Each number is 50 + 15 x the weight over its row's rms, rounded and kept within 0 to 99. Layers, rows and columns count from 0. The size before them is the row's rms in percent of the matrix's.

# k: layer 3 attention key, 96x128, rms 0.082, rows 90-95, columns 64-127
# q: layer 3 attention query, 96x128, rms 0.0762, rows 91-95, columns 64-127
# v: layer 3 attention value, 96x128, rms 0.0612, rows 64-82, columns 64-127
# o: layer 3 attention output (transposed), 96x128, rms 0.188, rows 64-82, columns 64-127
k90 099:83 24 63 27 51 39 87 54 54 51 41 33 68 51 61 40 60 16 50 27 47 38 39 27 65 31 39 18 72 56 65 43 65 80 74 48 82 15 59 58 58 30 45 37 45 40 59 78 48 51 23 38 60 38 61 89 69 58 63 48 40 32 62 51
q91 097:39 58 46 64 44 36 55 88 45 59 71 45 87 66 28 49 31 44 55 57 54 58 17 45 74 40 56 39 43 72 68 58 56 56 48 47 45 51 43 50 48 37 37 51 75 35 57 63 38 27 40 61 61 56 45 33 64 38 53 56 55 66 65 17
k91 105:64 43 54 20 58 36 42 33 19 78 39 54 38 36 64 37 49 62 55 51 66 64 37 30 40 20 38 40 40 83 81 60 51 52 34 37 31 51 53 49 50 60 23 38 42 57 80 53 58 73 62 55 72 51 53 66 44 33 46 12 52 57 48 82
q92 101:69 25 56 48 62 41 40 53 30 26 67 62 44 59 49 31 41 20 69 46 48 35 50 51 58 49 78 79 46 36 48 35 73 37 31 60 31 59 40 69 35 65 45 59 45 38 42 57 42 54 21 50 77 29 49 63 59 40 48 59 71 54 86 32
k92 096:74 56 80 19 69 34 71 13 48 54 22 33 28 61 48 50 52 55 54 34 50 62 54 53 59 62 62 64 43 57 66 45 57 45 46 26 36 53 65 46 42 22 46 38 50 73 35 39 80 43 34 56 25 32 45 49 49 36 50 42 64 63 44 64
q93 104:55 39 33 43 54 61 56 49 52 70 58 72 40 76 59 63 32 38 49 19 55 47 43 47 53 52 49 53 48 62 32 50 55 60 40 36 53 45 61 56 37 47 72 81 60 65 29 34 57 82 59 68 38 46 89 41 37 49 64 62 50 41 45 52
k93 101:42 70 65 48 71 31 83 43 53 64 29 59 63 60 39 48 82 53 41 47 31 88 74 58 29 48 41 38 30 44 56 48 34 28 59 44 44 66 50 42 39 69 55 37 50 47 49 58 64 36 32 55 68 50 35 54 55 54 56 45 44 78 59 52
q94 107:71 70 65 63 51 33 91 49 46 65 38 69 51 57 64 55 60 70 56 67 44 63 70 66 48 53 34 70 39 60 62 51 69 62 53 56 55 44 38 68 58 54 45 63 85 42 42 76 37 49 57 58 56 62 33 69 33 36 50 35 61 50 30 77
k94 110:51 42 41 74 64 55 56 60 44 42 81 66 21 48 21 62 34 56 38 38 37 79 56 42 56 47 66 30 64 61 37 51 27 31 59 54 43 45 53 43 46 39 50 79 44 58 36 26 39 57 44 71 40 79 56 52 75 61 43 38 39 67 43 47
q95 099:54 47 72 58 29 48 27 35 53 43 58 35 51 60 63 52 56 66 54 19 64 80 61 75 47 25 70 41 51 46 57 82 63 69 98 80 52 31 32 64 42 09 58 62 37 49 39 56 37 59 45 25 34 46 46 26 55 27 28 29 42 28 56 76
k95 097:43 36 51 30 48 42 53 56 62 75 63 52 54 44 76 90 89 57 35 55 61 50 43 22 35 56 68 52 59 33 35 58 51 51 18 44 51 47 61 44 61 72 42 67 61 55 68 77 35 13 42 64 52 59 40 49 39 46 44 52 27 44 61 44
v64 114:27 46 54 63 71 51 58 52 69 61 26 41 83 67 74 53 43 25 42 60 44 38 62 65 43 57 27 72 69 44 72 52 71 39 46 58 31 44 63 65 68 32 50 40 68 24 36 41 06 62 53 33 75 33 62 77 31 52 55 38 54 64 47 63
o64 121:36 31 47 40 64 43 66 48 31 27 53 59 46 64 43 53 38 65 76 63 61 46 48 49 65 46 69 61 51 53 67 48 62 29 65 46 58 38 61 70 25 55 36 60 51 47 28 41 55 29 57 45 60 57 50 51 63 69 83 65 56 32 55 48
v65 120:37 54 69 21 49 58 73 74 22 48 50 65 52 58 44 52 65 32 55 47 65 50 59 41 23 55 62 81 52 71 63 72 58 54 48 37 32 45 32 81 56 66 75 52 69 63 35 22 48 40 49 63 48 30 27 44 49 57 66 36 58 48 50 54
o65 126:78 30 84 55 31 41 35 66 81 56 73 49 58 49 54 61 51 55 51 40 47 41 50 52 46 57 52 39 51 58 47 57 63 38 47 56 86 45 68 61 43 38 59 72 54 57 75 36 51 53 38 40 47 58 66 60 37 57 41 19 51 36 75 32
v66 104:48 54 54 55 58 30 84 40 55 39 68 63 37 46 36 47 46 30 26 45 29 35 53 56 32 36 36 74 25 39 46 26 37 32 48 16 51 61 84 51 45 16 35 44 57 45 28 33 43 56 49 73 58 41 79 47 23 23 25 44 37 58 53 40
o66 112:74 35 59 59 40 43 64 52 42 67 37 69 34 80 38 72 45 83 49 46 49 46 89 37 50 38 49 36 73 66 41 80 58 23 66 36 35 47 54 44 38 54 62 51 38 62 50 72 22 44 47 61 32 57 49 48 34 51 37 87 58 35 47 44
v67 102:70 53 53 34 45 27 79 79 49 43 57 57 42 48 34 51 85 69 34 69 52 18 68 41 81 54 35 65 31 42 49 24 29 73 34 35 37 38 60 45 66 44 33 64 49 47 28 43 50 62 74 15 52 34 49 62 57 33 55 55 45 49 40 61
o67 110:33 43 31 54 83 36 32 47 41 43 68 54 40 66 40 44 32 42 42 19 73 39 54 35 50 63 51 46 54 34 17 59 67 45 16 60 47 44 63 38 67 43 64 83 52 39 64 58 24 49 29 64 51 37 45 12 18 69 59 37 46 41 56 50
v68 110:46 48 27 69 42 55 76 17 38 68 44 76 60 54 35 88 57 42 55 42 25 32 56 61 60 58 32 48 59 48 30 56 23 58 45 32 53 59 24 57 60 54 45 37 75 41 46 50 51 18 61 27 61 38 60 58 21 39 52 98 58 51 58 72
o68 121:34 29 61 42 56 48 63 72 49 51 86 40 54 63 38 32 31 74 51 37 34 16 34 36 55 55 54 45 40 50 37 50 48 53 54 31 75 31 66 79 41 22 72 75 46 81 72 58 68 59 37 82 78 36 59 33 38 54 59 29 45 71 47 52
v69 117:47 40 30 45 79 60 62 54 40 37 60 44 32 32 64 56 34 35 36 44 19 69 70 40 36 51 73 43 56 58 58 70 30 44 70 47 58 47 69 29 54 16 24 24 29 39 62 47 49 50 51 60 24 54 44 39 62 49 60 61 20 61 24 70
o69 124:63 82 52 60 48 54 32 48 70 54 66 40 57 44 40 64 67 61 50 19 29 60 41 50 33 53 56 44 41 46 70 75 25 24 53 38 68 25 10 35 31 72 71 72 64 64 57 42 69 40 68 62 33 55 99 48 77 40 46 38 48 66 51 38
v70 109:55 34 54 61 53 58 59 58 30 33 62 42 64 46 39 50 45 40 29 68 60 53 64 72 70 30 37 45 34 32 49 43 37 41 61 58 51 66 59 42 23 55 50 25 57 83 49 37 55 61 43 79 65 47 42 65 42 25 21 31 57 53 22 39
o70 119:52 69 56 64 46 29 43 58 57 22 57 44 19 49 52 49 47 37 50 43 60 61 55 47 69 43 63 29 58 66 41 49 42 27 39 54 50 58 38 55 66 44 83 32 57 40 47 63 54 43 58 12 44 62 57 46 33 55 46 39 63 41 36 43
v71 114:53 85 39 45 61 21 59 61 33 53 33 38 59 68 47 40 60 21 38 57 30 53 50 49 54 56 36 17 55 76 26 53 38 23 57 56 74 32 42 51 67 38 46 62 45 48 19 47 30 51 37 42 39 70 53 44 54 49 18 46 64 55 63 31
o71 122:39 39 49 37 32 58 50 80 48 72 51 58 45 42 66 40 79 69 59 43 20 61 61 11 59 47 54 66 45 39 49 53 64 51 61 47 54 65 57 47 43 42 43 61 48 64 55 50 07 50 54 63 58 08 53 48 56 46 29 29 44 58 39 69
v72 114:51 50 66 75 65 53 28 44 52 32 51 32 48 19 67 71 40 46 53 75 64 23 67 34 17 52 20 80 63 70 25 66 40 60 32 62 38 32 69 64 38 79 61 60 33 69 54 46 27 53 46 49 39 51 48 55 45 39 60 67 38 73 56 67
o72 125:65 52 49 23 56 41 61 19 54 56 87 26 34 64 36 72 06 69 36 59 70 40 54 37 53 50 54 59 55 27 32 42 50 46 65 58 57 52 49 48 52 22 49 62 71 46 43 17 39 38 49 57 19 38 58 47 71 32 60 70 61 38 45 51
v73 126:46 60 42 75 41 61 47 60 70 46 09 52 25 42 43 63 73 45 68 53 45 54 51 41 55 36 51 69 49 59 48 36 63 48 49 52 43 36 65 77 41 66 41 45 35 25 48 67 37 64 40 52 54 50 63 59 75 68 32 22 44 40 52 39
o73 131:49 40 44 36 41 40 47 58 60 31 95 70 37 57 55 71 36 38 40 33 45 71 58 42 28 53 41 52 53 55 54 73 24 66 63 41 15 60 35 48 58 68 39 40 58 46 60 40 38 49 48 24 61 35 35 50 54 51 34 51 61 62 60 70
v74 116:41 33 60 68 51 42 43 72 34 46 31 62 52 39 65 55 21 60 46 62 36 78 55 41 40 48 49 40 64 52 59 90 32 45 30 41 48 42 63 62 54 56 83 53 38 60 25 41 73 54 32 54 82 59 57 58 38 30 25 42 32 45 49 67
o74 117:35 32 48 45 32 80 37 86 85 51 69 51 38 66 37 63 60 54 32 66 51 54 53 78 33 82 42 67 45 46 65 44 35 76 48 62 46 46 41 46 29 46 44 49 39 46 24 48 53 39 38 45 33 61 21 38 40 40 46 63 70 50 61 64
v75 117:72 50 63 67 50 50 56 65 49 63 62 44 47 71 81 52 54 18 39 35 45 61 27 39 74 42 34 96 61 70 55 64 22 45 49 23 45 53 27 49 35 39 55 45 38 53 35 61 18 35 63 46 52 68 71 46 34 57 50 58 59 44 24 43
o75 121:78 43 63 56 66 48 66 78 38 49 70 66 59 59 50 60 35 73 71 46 39 27 47 47 76 37 60 52 47 59 48 51 53 54 61 57 76 53 50 36 24 56 56 69 55 49 66 59 49 47 23 65 56 43 40 21 60 39 51 62 49 54 88 88
v76 120:78 85 71 54 48 55 63 38 45 51 42 43 36 38 51 47 49 52 40 68 66 64 34 63 72 61 55 68 53 18 52 67 46 46 49 32 43 64 29 50 56 56 60 57 45 41 57 69 43 34 27 63 56 62 56 86 61 46 43 36 47 49 44 55
o76 123:35 58 25 70 44 39 67 69 29 54 57 74 42 28 48 55 42 39 66 63 57 47 76 46 23 47 58 55 56 64 62 28 69 75 58 49 67 37 65 49 50 19 31 45 30 83 47 39 26 18 33 57 56 56 32 40 52 39 56 68 75 57 69 80
v77 112:30 52 63 62 58 54 47 47 14 63 44 58 42 44 54 36 51 57 45 32 78 43 40 61 29 21 28 38 67 81 74 53 46 55 45 34 79 78 45 62 45 35 43 51 32 84 35 78 35 51 38 42 61 39 66 27 78 61 22 58 39 55 58 37
o77 111:53 56 61 70 38 61 48 61 59 57 47 74 51 50 37 48 55 15 44 33 56 40 44 30 67 55 51 65 53 40 38 54 72 72 63 40 69 52 53 51 51 74 81 36 41 57 19 43 64 50 77 46 34 46 69 39 73 44 24 61 26 61 53 22
v78 111:61 55 63 57 29 42 72 33 40 53 49 37 21 72 51 40 60 75 76 60 45 76 39 42 35 43 45 66 77 52 48 68 94 52 72 70 72 46 29 59 57 20 30 85 47 55 55 30 56 55 47 72 73 44 49 41 38 63 45 39 62 44 50 47
o78 112:67 55 60 58 72 53 16 34 40 48 41 45 68 21 72 46 70 58 51 55 45 66 59 41 45 30 61 74 32 35 48 47 34 58 43 37 45 64 46 70 52 66 70 49 44 42 43 65 37 28 76 52 63 57 35 39 52 38 27 61 16 44 42 76
v79 115:58 40 42 50 41 50 53 26 67 53 63 73 19 26 43 61 40 56 46 64 48 40 65 41 49 73 45 52 47 39 40 51 44 69 79 55 48 52 27 63 73 70 64 24 49 32 56 54 67 40 41 46 61 47 54 33 46 69 69 49 33 31 41 41
o79 118:45 32 21 42 60 16 26 52 71 48 47 47 21 36 79 39 46 53 60 66 43 37 67 47 43 46 35 26 42 63 58 23 11 64 55 32 40 41 36 34 76 65 40 53 60 63 44 75 27 63 37 64 68 44 67 66 37 59 72 56 56 58 38 31
v80 116:34 70 53 34 33 43 42 46 57 62 17 37 51 51 51 50 61 46 60 27 71 48 25 61 25 19 44 49 41 39 24 66 31 34 44 57 71 42 49 43 70 48 49 20 31 56 45 54 63 53 21 48 49 47 55 53 63 34 59 30 60 42 57 99
o80 120:57 70 46 47 35 51 45 39 35 42 58 38 44 34 59 43 59 75 43 48 63 56 45 29 53 66 40 63 54 67 63 59 43 76 51 65 25 71 42 61 51 40 43 41 47 43 49 47 40 45 38 52 30 67 31 65 42 52 26 38 17 38 43 28
v81 111:41 46 46 69 71 73 57 39 74 25 68 86 57 51 61 69 42 50 56 30 43 58 26 51 41 66 70 41 41 52 52 81 57 50 60 56 51 48 59 53 53 42 55 45 62 37 33 78 17 64 31 69 41 24 58 47 47 43 62 57 54 09 39 55
o81 115:53 62 61 60 48 39 43 53 44 34 51 82 36 69 19 48 53 78 68 41 58 58 75 40 56 53 62 43 51 58 46 67 08 45 51 31 65 34 63 49 46 38 51 70 62 28 93 71 65 58 72 63 73 50 50 65 31 43 70 45 33 59 44 69
v82 102:26 21 29 45 46 33 52 50 85 75 64 40 63 39 43 54 31 40 70 35 65 57 48 67 37 69 61 62 50 64 51 71 52 51 57 75 57 65 61 54 64 48 40 34 52 57 61 58 60 40 58 51 45 39 59 75 37 22 61 44 43 66 69 22
o82 106:61 45 30 49 47 37 59 62 48 50 29 71 43 61 56 68 77 56 48 57 70 37 46 71 78 44 62 71 53 52 84 62 33 63 35 50 63 11 26 56 51 65 00 72 78 21 54 26 50 53 65 47 42 60 49 45 73 46 52 36 59 46 67 53